python train.py --n_layer=9 --d_model=128 --n_head=4 --n_kv_head=4 --head_dim=32 --d_mlp=512 --vocab_size=8192 --activation="gelu" --norm="layernorm" --norm_place="pre" --norm_eps=1e-05 --positions="learned+rope" --rope_base=10000.0 --rope_fraction=0.25 --qk_norm=false --attn_scale=0.177 --bias="all" --tie_embeddings=false --parallel_block=true --init="trunc" --init_std_qkv=0.0413 --init_std_o=0.0 --init_std_up=0.0413 --init_std_down=0.0 --optimizer="adam_atan2" --lr=0.00161 --beta1=0.9 --beta2=0.98 --weight_decay=0.047 --lr_head=0.00765 --grad_clip=1.0 --warmup_steps=309 --schedule="wsd" --decay_fraction=0.711 --decay_shape="linear" --final_lr_fraction=0.0 --batch_tokens=16384 --seq_len=768 --doc_mask=true --train_tokens=185000000 --steps=11292 --dataset="wikipedia_en"
Each number is 128 + 24 x the weight over its row's rms, rounded and kept within 0 to 255. Layers, rows and columns count from 0. Numbers have three digits each. The size before them is the row's rms in percent of the matrix's.

# layer 6 MLP up, 512x128, rms 0.136, rows 439-511, columns 64-127
112:122117146122132164113145105102126112137140115129136090133146109117139130130060114118126118159120162138147145097120112101153158109135150103151096132093132132109125128114152143166108156156103083
118:126114163146112133091113130100168113139129127165155096109132118133108119099143143089111135125180095124170138103139135154109127156134142129126151110120075160130134117145158143143111111145101180
116:150092171187076143147103124136188171142109090089126105118128083128125119095103118119149115169152161150085134150124128103128177143115161130164132162116169166128131120150133125160143134118128131
108:108134158130127125115080103145155159111091147148135081148109132115080130082118130123154168143145114155119162122112112094155129145159125160147162151139162136149170135152126149121140122102097108
077:150127105098120116114097132122124152139125143148081123147147173119136112103132114126141127123164099161143146121095111101126170137122103150130135120092165151138154157163095112148133130149115122
097:111128146153138139175116119109146126068113119107104098130128135153116055140132170134157112109146092109197134148099096149146125148168109143132094153132139110123113135139145137118138097133155150
112:149105212152124138147090135143137148120084137100118129114150132124097100097107150132131118139151149145110110161080102126175152118108106146127103100087126142132170168135190126169138140123120107
077:117164120140095129084123176168111140082095115132138073153113123103149106094144177154120151131141096120140127128135141145197123109089130111135118115107121112101114135133152123077116085127114137
078:095141143157107134096122105161148139138137142134132100146117155109088071136079171115115167110170099126161108115108143139116109125103136124107154134079150153137137143152112086100112139176096143
084:131145123132088147081135143158142144100133108164110084187137172124085133078115132116108144071152104123150137108087109148145137120109097139095165127121111115117155093130129097126159154132115158
112:095152169102125149159149110195126186124114144145118107130129134104125105132103109163113168161119112159148144071088088095140136089118091115125119135138119143109145150151138136129134112157085112
075:159113129160112112152067130134125138133103109075120125124135118143136122138113123149099137150124165130118174150128184121107129173126144134139112162174158180111085132136121122115136140142139113
116:149140175169099151092118116146111127080141114150079110129104105155162105115115161122114174145151124098167148093137085092120146079141123123132129104123132124124138128168186158155147113120111167
105:130090097145107170105115129125158161123112098126116123126104107083132138062109107099155113112145165133126171127149145111143133124137128140152177107138145140118137177121091082125133116134119133
117:133096156168133158109149121153117157124120094098103133143114060120124130109120104174121154139136111154124136118137108103150169121149116085155153162145154116125114157175143184137110142132104128
089:126133136134117156090144081166125149123113093160159102135154149166117122148091114179120110137111140125128136128104154098115125158132145136129117139113106211149095153180105160136096110108102127
097:099112137159121116137127132161120160155140078168130099130143118088113111133087164161075121129144125159099149092127158097139142089122148128152163123113149153133133088132125133149143135163091125
125:119113129168136157075135138106135148112100149172122104111112112132124127119158129174144158146160128125134134143119141078174142128118138143155109160155117126135133130155143138125118147125108127
078:150134147172109103114096131136129118096109111153091131125133074136163116117106166131122125098138183155116140108083159130119114144170142126141126140144154102113131102145130164128126188080143142
105:133150175177131117114113158169107128080139124111110113105126129115118124070117138167116119133098132122080175140118163090188132095086108120144145132083122133097166148164129154121137113085079119
090:105112129093148119121097158130130147096133118129052100169177145130094127134113159137106122150128069110141104113089110103131163151170144149128146143144165131143136124121106151138149093106117116
107:103109142123110147089129142141164095134102128128112132122129127128120117110141141170112143149165112120106109127133133109123104112112181137131124105132142122109147170154212096132138120119083084
080:095127153119132141074146131112119139148114139149111116138138101121091089100092129103159172122147097118107139128125108113143106102096112150167178110120120122138151160133126106131097113116069127
072:126105127105127147124086114146119137082134129105126104130125106119109098149164146176108102168130160164109120127141138138150166104183168134187097138130097142110116165112147163065185124103135124
108:107147158148137125158143124106156126101079097121148120103115130125120106106154144174121118148153080097080144094141146147130108132127119122140170099096145121080140139148134145135158133124149104
107:116115117146122143114136131177129125086115096152112158145139109105150148090106058156112137121145125102102128115132143131100152120096115116158178135107172157153163126130132152109137163111115135
102:108137128135105125091090163173117123086150111159109114155158085111116106123119128104118124150125096131126169145128149132132176135098112118116144158135115158138103116096151138112176165123125076
109:127132181168143129102135125134131120132116092113129109113144111110146085097099140111144149155123139146109159122114138095110117156100123145164151111157129137115117078133158156156134107081095104
100:115141142113119153125167093135110104132122117106109125153127130073104117138123115127148154140134106077142167112115117125121121140058148158162111149124089174140095184145140119131148147140106112
076:080140156103139129083101099126114157146132156112116100142143144163119065094118150146098121144126132127099158154100105106125124183187122095131125158123106179139140121141098112158134100148125104
092:140153158143089113094104177114118152111113135131136147135160106142140081090119148151072152110155106130096112152100189127135131124129158157137147115098112146109144148105150119133134095152126165
091:121162162172122113132090165140112123125110147135092086116130141122145129141092128119171136140113123121155139152112137060143091126097132128169143147102130158144130146172117127115115155072102114
081:107122153108154142144084089116131174129125092099093127177151087136133085125108125138108108135160157159108127116117156095113135158170124154109113157119117166094128118135126147141140127138123116
075:101121143154105152076122135145146121096101130130131090142111091120101140115128121116149107127139116135153147116129119099160147114116093112163168121161103117113122108128193165156157125061125127
089:154159120140151128122161141150139120060139117123122127136148114065149097123134118155131168128150119089099135136107157082163104138085107114132134139112147135134121151149203159115164109105083138
093:145134139124099130108127176140128193127090093115115105172142105155113120103102104140090137103118122173130166129097137119167132160128144155148135109119127132125136132105157138139126103110140128
108:139176142131091139129057128163115140090145124098113117157144091131125111129114117136106131131110120098129130127143148111132173135089084100128141165136126134126093128125160129155159131156103115
090:095126104134123169128140094117158157113074147158135138143141100133143102108126115123137130108170105147122159129109124151107139103123120138142141181182147118168144119095146119119181141150108135
075:099158139162071139116099146130127154078134140185148092152150088067136116129091146157132135137151146135154129110143112118138129119097111109156172146116174123081103107133120141110119146106126130
110:123134124169108102142123099096102116122129139123086139108117094116133108111147129132122147137142167186106141109097098102112141179131149203150127113118170157088089151135157121134117094103094160
104:107139165130108164144132133085159119113136135140139108132105105148111093151123166151133153139118142150125125130098144114152155109152106103122120129070104145118116152161137131177172097168099087
105:136107164117161141164101141146127113178097100138092159139135156082094105098113133083108121152137121128123123151077149106127149155113129128173183131128109123123144177130107161156155149123132125
124:079139151117112163123132159127150143115093143154156081143128148168114109106117111141103137151159148149114111099129153091147156101112142158132184109113155150057156125150095149125117170153112128
101:081101119139149166100155089157181115137135136129152114132156107146078093136124126118101119166152134138108186169146133108172120095126128118111128147145118129118148145122154121109152138098089114
090:071142099140142129140104133154097148102126111160112103160161111102113110149099210140119131141095093127138093115096130139145122156143125128148161139132136146105113111114111108121142183156102141
098:135104154142138106067121143162166104128138144142125149145139093134112102101116074177169176140178116138142084108152147112134126118151137156120114160135123150159111122136140121105133100108148137
102:123121138135121139133061118132156178139104109096102103151148159170117145084175083166101146135127134130105106158161113115102118143098144122157121181081132138165167128158152124152135145131129122
129:096170133121132117125101141103138125147089082135142138141151127113083133090095081102113113098180129146122156170129131106162157137136140157131209139112140183127144137144134137160134123105125152
089:138175112119124115105116167139123185115139136110137157139117137139140127122117113112159139095129128154127121197161104131114130129100090117150126146130137125146123172119148159129123192166112151
095:084127099114143169157123105140128154115154114116144148138159116108129078080110094137128123146123133150114153150179084135127129102120098151171117155130141176127129152144129186098154115157105097
102:138172125159113144105112115165109121093131133111149118121161095111122126101172092107133147195126102112117157120129117102123116142118097164148132161113130132098125133099163167134163094112092124
079:130128130164096122110133127148126132128108092085190086171147083163093097148115149128094104148101100107128121142086174159096111113143141098128119127110080130089174150094180120135161160119140119
111:094120157163088141161089130126167127124135131102146088155125145155130105112092170138165134182153093148136099130118143106129128155152136145157143160101114136121128098129123089101130147150132105
108:132153171110123143121108147138126160115116127150169097195110063118114122130126133120105148105132129101103136113169131118167209098116119106140142097134144123113130148127113161110145118149149143
104:075132153131134136132069125162140137158140111111102110131129145154092109121110121088151120118142134115145119113130112123096166146154108141173122159109098156136117182131143153133165140156147119
118:150135127151074128120133121114148170149097100171135113162134127154114137098116118123116139130111135129101152134142113103141170147128087146167143174145196156132077114103146128151181146141083135
075:155121121121115139142098101144126147107104100145097112128126156134102108119138134177130109152115137121142132123119112102134138128119110141180146147118102161137124123170173151155162103112139097
120:102140127127084156146112093143130124147142102123095106163140128169118079118092131126155160100129121116113088117121120100086152131110163143170131112102195152139132157131099126196135129158127121
098:114117115128127172132117124174157099120101120114128098115137127129118089115119149112124164122152106106155137126146140130153134153178117140134138106164134165089173129091182099146124164139127101
088:120142177103151139131130127125134163103107099130135140169186095139085100126115150140133154123206079166121131111119143145120134139151119119137132110081118127111155158096133112135144098187116125
113:121140132123136126137124150120125133129118086122100133187138188136121082085120137120110153141106161134189141134154123103114134150082093118116136103156125123107133157177141122154159122110113094
128:090127130109138183090102139129149121095082145152129099155133116076141103119125141108131149140139134131123165134123162113130115145127129160115166140135107137119137135121146077145119137146111108
091:097162113118100141090123113154140113097131140146147107152135141072113097139138141098111162171104152162120139110127107102107144118146130144106123135145160134136169115111114094148168163140102099
106:130144161139096130131149148145080154154104094167087139149134132089129102139102131116160132091091132154109170115098094103118167145100140128121119118128125172136132131130155150144122105117118118
116:097173132136145159116125124154115120068123108127102094129166134146100146107142119148104158147146120132124121146137165103123136097116134147121149137114113128113156132135130165186143109097100119
095:146144122101132155085120117156121130097134141148111104145139114151109118064152159145107160132122106126099172116140161124158120144152119117109160157113109143153157144133125135176137096112117088
108:155146123137112157117109153114106111118130108165115144131152116114110125063111082159143143180115133103140123081170173127099143099098143145135135135121137157153103151165128132112155186099077102
103:131099118142106153119134097151130151119090139109123107101155120121135116118123149113121131118090110121154156107097137091169125105159147200158151134079106109115103141128088153132125130147064150
112:123128158163104150122086144107155154084133133127140110107152084110137120099137118119148120154148126155126147130094155147124117142136170142183148140170151160075142160122141144147153127129087123
110:101162144158097161118098142125118159132107113145143117127139123120118117073142101096112145101117103160158114139116145105121146114116142112158155146133124103142113110132165171130169117108079108
103:155074171123109138099115099121159166124126122094159095154135130134135118121123124101099141120159121137102157156139146121123122108116123122146159138102137142136121150134116147176137119127139088
109:114106103119133206156150134148154196107133089130091116146109127140108113103134106136132095125131133152163161129095123109122170145143111137101141112114115139098140099162135171129142135120094094
097:104107135125118122127097116127126160071095131137076090119149100127109110132133157114140168139160112134115115091109114079160134144150099169188170172171160133170104125163119172141144157101108134
# layer 6 MLP down (transposed), 512x128, rms 0.129, rows 439-511, columns 64-127
103:144154117139153132110116107126148133127119123117123120125126121163129131112171104114107126132156092122079135157114134090143099128151097147129105137179140149131125140166137175108107112101124142
122:072123142168157108125162162145111178143113127102141119152137106125157134153145069180109131087151159118072106182126105120133144095120096101137143136097117101131115114127106123123117131153098139
115:116190093113146085114130118106062095110114135120163177128126120096140103149135146121201141125104124131134117132133121183099121106154135130138136081114147136137141108177142098118170129123112129
132:095124114157143136138081126090148150137148149172128129124112137147109135122107119143083111113160101192105112148139179119173127109149162139112078132109180128112107125142135132152164137161115129
080:108083094127173112159150100110112158135115144094156138117117123155138125166120103165166148097082105143126142092144084073137195153087105123099110132167107086152130134132133163129125126115137114
100:143140106116149118120122100182127079155141106137129137138097102080135173133128091129114148127123127092086143120133155118116154093109132079126125103147156155173102129143131131149144155155084136
105:134127103142136149114132146122203144127093137116165154142163138115154118084138100148135142130101152106149120147086121144117066121093129163155097115083153152119129147122133111169139099116141089
083:116091138114154119163121127096108133129112165173122166108149119155095145154104099116134132118104072140135124118129139118095174134133130163104182136140162166159153122147140145128094161101126137
089:147114133087143114173138191136108103146123134147107118120136138170153166136159126073119117057091136140164139133126120120132137121172144114096102105120125111126094129084109151106130092102134151
075:112077146143137106129152100126134115112165132125138145104126129125146153175141133128149123133113072125152121095144130090117087105100175087138131131148192118130103141143145169099095108118143152
109:120137128116129141077109104144117143130165090103116105157115146141130107145106163111133106073136102120131157185148194132155055098147166111134137142150094166126113133126136128137120158113130132
075:129086147117144107134147108119175147162141121140126130101144124120149170135128111087126141105141119132144118130138132154155184113097144148120171112126160143141159103108137120110108124096111167
099:095150118114127111108089098169097065181145127128153114131134112128094122122137104160103164157130179093169129117133139132134089100130176148141113152149104168128092154140105146172137089143107139
107:101106167123093131169132141155095145099122150137097147134113082119141131120130138120139100111153133117096137139122124128092122151178116140141174151122104105129103160148135154126117122135123135
117:123123154133124138146100147106134177112113147153176126138104158150134111128126146093189126114131110129164136144121149114127101112106172151124117114182121161163167157127131105123142128082130127
092:112165084158113135115140136121135137103156126168149134134123149120150139146154174099100136088133144118084123146143166142130132169078166105160119132123153125148104156104145123125108089097148148
099:124108161150109107159094090094139120108138137091121108121145109185152110163143119084105114142157120165163112114120110178153093150124098141141124125106131112081134118149146104092137100091139132
130:117182122114142127143122105154121204144106165118136117074111101185130163144115090114088088110142133145129132131126098073149147103170110099147110140151105116154151153136115125137137131119122124
083:109102131101136111150140118093137127129141131142159147099158132129090164140127084144129142118121047136129117189149129143129139117098143131093169136142109188146151087145098101155104142146157120
098:116115144162161109108110150133126148073137114069140150085147112160113122139122122140102110116132147107117110155087122166143094138113092146131157145123094125122110140142120117106133172164154128
091:105151116136154113155102079155108174126142121123156133138165161133145145122141108160078114114127116163126117147110113129132140139126130113115135185113100118113144121127147127152080148140115121
094:142140122102117120131090152127150075115139118126161143139138133118136136110100140142147100067088149137134135121133130123128102146142143112124159134114129133119114125114142131128124154123137122
083:132164128118112109139136127158143135117148145097146126092166122136119155120151075179096117134087054174150127107154158135127129106135164121124120149144126124125106105138129163145153152118134110
080:122095085119136146142122121136128092134143097110116170101121124143097153159105085142137127102089050133134142155134132133105180151100118127099136145141191130132150108118116124141117176136117142
105:169104164155150137125123156158089139147123139119113132123112125084115125125118130138157103119092168166099113167107133087103102140118109125128111128130112098103086140145120120124102109109138150
107:134123174127131128132140110075144086133136151116103085123104124120104088145125175132143096128126121156141133143107103151149087141120128154131130157102129097109126154135102110121114113134140146
096:120119163169110120128137143082153065143093144114108110144102150126133123147138140114144133136095126161118109130126139166113144131137158181135104123074145105110172064128143155142120113169130186
096:133120125126130118087111147119134087147133110116120128109098144132086107143128145182131110136126133124109110124148135141095132155122109127116169133133116126151126089134116126096149114145136124
095:145174125122141092064129109133175147114103130126119120174083119159131134119136101146108135128087132138147130151120135095121151117167119089106112125130121126103106152186151090155121129099159162
080:118102123142110149180145202156105122085100149135132176101100137145114155146146119126125142114104088132138113126145130116141179097052102137110150112161147132122138119146120136131106161123100122
090:114113120107133132129169128118126101122128090118100132091175115102131146124123152150163171097128117133173137110158137082140151167122126155143140139128105113107104114130133160115135156121100146
090:117144090104170151110148124101161156161152168153149146145128080137137143093161109146128107111147123122161119097140120107137120129126138126089105130140143177151136125120121133106139124131151166
092:109129144112113096134127074095119073111143108151141140137126118137115164110120114147161172087123124131145138118171124146154212167097143112111122135134182108157136138120128142175123113120099174
075:126105146112129090161157127144124120178119139124163139115090139127111141120106132173108144135082100153118107159136148146118177154098125138115126103168143150161123114131128140161083138140086124
092:129097148137140130135139137115160126119109111067114123097128163129119133104127125069124080127128162145136134169111116153111136106163191122165108118090108118108169133131103118125126106121140149
091:115106102146107142142105138160110023150138110125128135127075135118098146161114144108171125144111096101134131137135134145097171137111144147114146112160162163150143124141122115125122151128082063
107:136115164117089106139141159124114074161122129141120132150143129058124091130110159100138119131107112150117126111146115154144164099151148160116122101100148133137123088099133122117113124138129165
090:152138163158161125115117148129134107139173138114106084128102110104170149183131131146095132141111142119101077131142143113072090136138104111115107082150114107111123125141119140116132092136151162
086:095116104101153110156118152076101136147129130122141142095125126115097147113144116101121123113145073156169114141159161140156145121121143156097131134143135123163137117153104125144093146112150154
110:084136143129127114164107130141120158159106115143120135147176123134129142133117131108068155114133139150145149163098118139147127110118109150111084127134123103150111137106122121146147117137182150
099:155115124166113093136117176162149064162097120109099117134107136113144110116100145116095101118135151108105103130133134144113152128076123155127162081133162149150130119128123106087128163118112111
090:145080135101088084119162139127161062129125109108158154126125134126127117125123165150175139125117098134128110129106073143141156130126138160133115106112113125126119116125138122111106168110108119
135:120128077134152167097130143135137157116118123130138112134167140160157149125140099149135095120137154148137090134109104103123105120141124127101131122151153123126128146135148140138163109129093099
096:144152127133094123151103139101123056113132147125184111108101167145149112123099137128130153149100150100129123129093140175101175120127128140121137129135105105123146118107107153133155112152148102
106:134112134133124125117134108133145110138099164125173135091096155109128137143172112083117120148080148128103138093152120154137174134156141124125136144116142117152143122123116122154174085140095143
099:133085123130149116207124142115142123121138116081122098106124148128163166114108143114106081124116136088108165139088143138117155089109125128140132105158156101132154116104108115109156156110110100
096:118124125093126109154122148100144135128106149106113168139110119117164111165182116112113124101131161127126144110128154086141118167124100124127122119139137106134121130113124118101128135135139137
126:181140089171119171144155141111151198065133105120121114124129182131114144111166087155109130131166136099102103124131140167134115139171134123134150172126121134136111149126102105146129106132199117
088:151138122147126110119108119119118157120145151134098098148147100138080133104120141159129105165107132130147174085107146128097154156117143117123146121115159148175164149122093144050133072133153122
105:174147136111156126165112097120123152145132143128151087116133152135124166102147076134111135129169114149130106196133082079111112107136138087112123141129134129125109125166178142148093135117152140
102:125151143100137102133161116121110093149137147149122124146121128134126086125079172162148093099130092120150109116144123118150084124138173105121129069163170147123120140149086132143123138171162171
078:122100119086160166145140123121103175133122131161150146129143133144152141126122087158130119096115145134124132137136110081168168106107136127118101137155132137160121115148116135159094127129105141
102:133118131133131130145130147110139106125126121133109114135131122106125127119144138157132119106157116133105142142146127138125106095116105111189118126158105113144119159169122126127126115130121133
108:131182132109138142125089096142147139142116125134130099134157142160139178136129093119117189137136111087126127163135161133124083082105123115100134182116127123141101165114140132177125115119143079
103:093110117139110120119139081072159142184112124108142130126124104155154109143107137102137139105105132133164152108124085093120112194130159136139143113117163123096176100092099119152117113093155172
120:146151138137134122155116132127147112134143121142084121152151122153122143142083156106156140114138142056152128134138126110106106095137130146119115128181125154092131087082107075109124112121130139
080:087118111130118101127146141109121119140168140115159100111162132111155145100121116099143171160165107132141087163165169132084144112127134153109112162141127120150147132156133128128109126139119123
119:088133112103147105116158116126132138129131138112143122169215087138123159116108160094146133140064103113149151108140120120153114107107158114136158116134108134108142109125109137123149121090151128
097:144138112149159118091111121107122086098162146151147110115152150108138114121126107143136120143068141130115177111108157111167141175127164141125155144117122104111161129143089158099177148116139180
085:131074140121139145118120117107058136102143103166109129130083117113154148116143072097160101136097137117148112120186138102141134119109133136119097137127181091118136130129153134160155136099100146
106:124156101093111123112113115124110107123100157140093100129128088147085124148123145139128156170159103152173136099117124126136097156119095145137084169175118129160137163120149169123150123134147128
136:139128112151102114138119143133151072129129114124107109109177179154107135160094154106170125116149109119082133155137128097137162082142118154118129097172126119116132136137138117146148148108101091
088:157143151163136152132140117130152074093119100117154116079088106120097124133128125162136133130149096128133147112122141149147084116091129132166163164149106153150161137153129155163103137088160124
108:136147164160157125084116116111162161149152159095157076156104118120117128134112146179077132136122148113071153096120184134135100134101141106129105138109115148125090135163113124132091096179145123
109:097131154114106107141136099149126081128130118075160169113108165168131110127096197114166109124125129091154140126105083110090137125115171130157143109136131122106139107126154121130132132156105104
091:129133102173136147138157171097107165121162127122134115128173129100133154128139099142124144143135115106088117110149068142167158097154154131135107104120138092100107120120121150145142097183164127
107:098147160143147148147147131151152118121084115099144219116135107160151126110115129090158123062088132137137091113087111099126162144157145105109119095147139130110116104103158102124124114123135147
099:105140101126102136125086116108107147135141150086119146161125134141133117146132148107109137087121129163135136122106129179136192155174114087117108125153112095149162141079178132122135101129098121
121:087088109122142138142161116140130100133115152146164149128134143162139128137099114118172133158129155076070143124132139114088194163144109122109105133124145105107088142171136105120116161114116141
100:146105156127120103177117122120081192131121160131137149134131166119120150139106146114129153116110128136160118134077158124101150126094142094100123091143154096123134150155133139071162106162165107
105:110118111114143119079148147131173163140122155120144124126151160145139165164106139152113145164145148129124103115132122130155135150131124040128130166149128106115150155109143162137119142151114128
108:113083134156115118116148083116112192134148123115126161184067136133126129135125134113138105119113121173147153119147148135172121113126178113153134135157089144128124113111069131115120078120151154
102:140123103147139109124144117115155134123138136148154162119081129105103161099115094133108150112111091125175127135130144106158156126182173147115093174141137141159110135126146149145143137125145124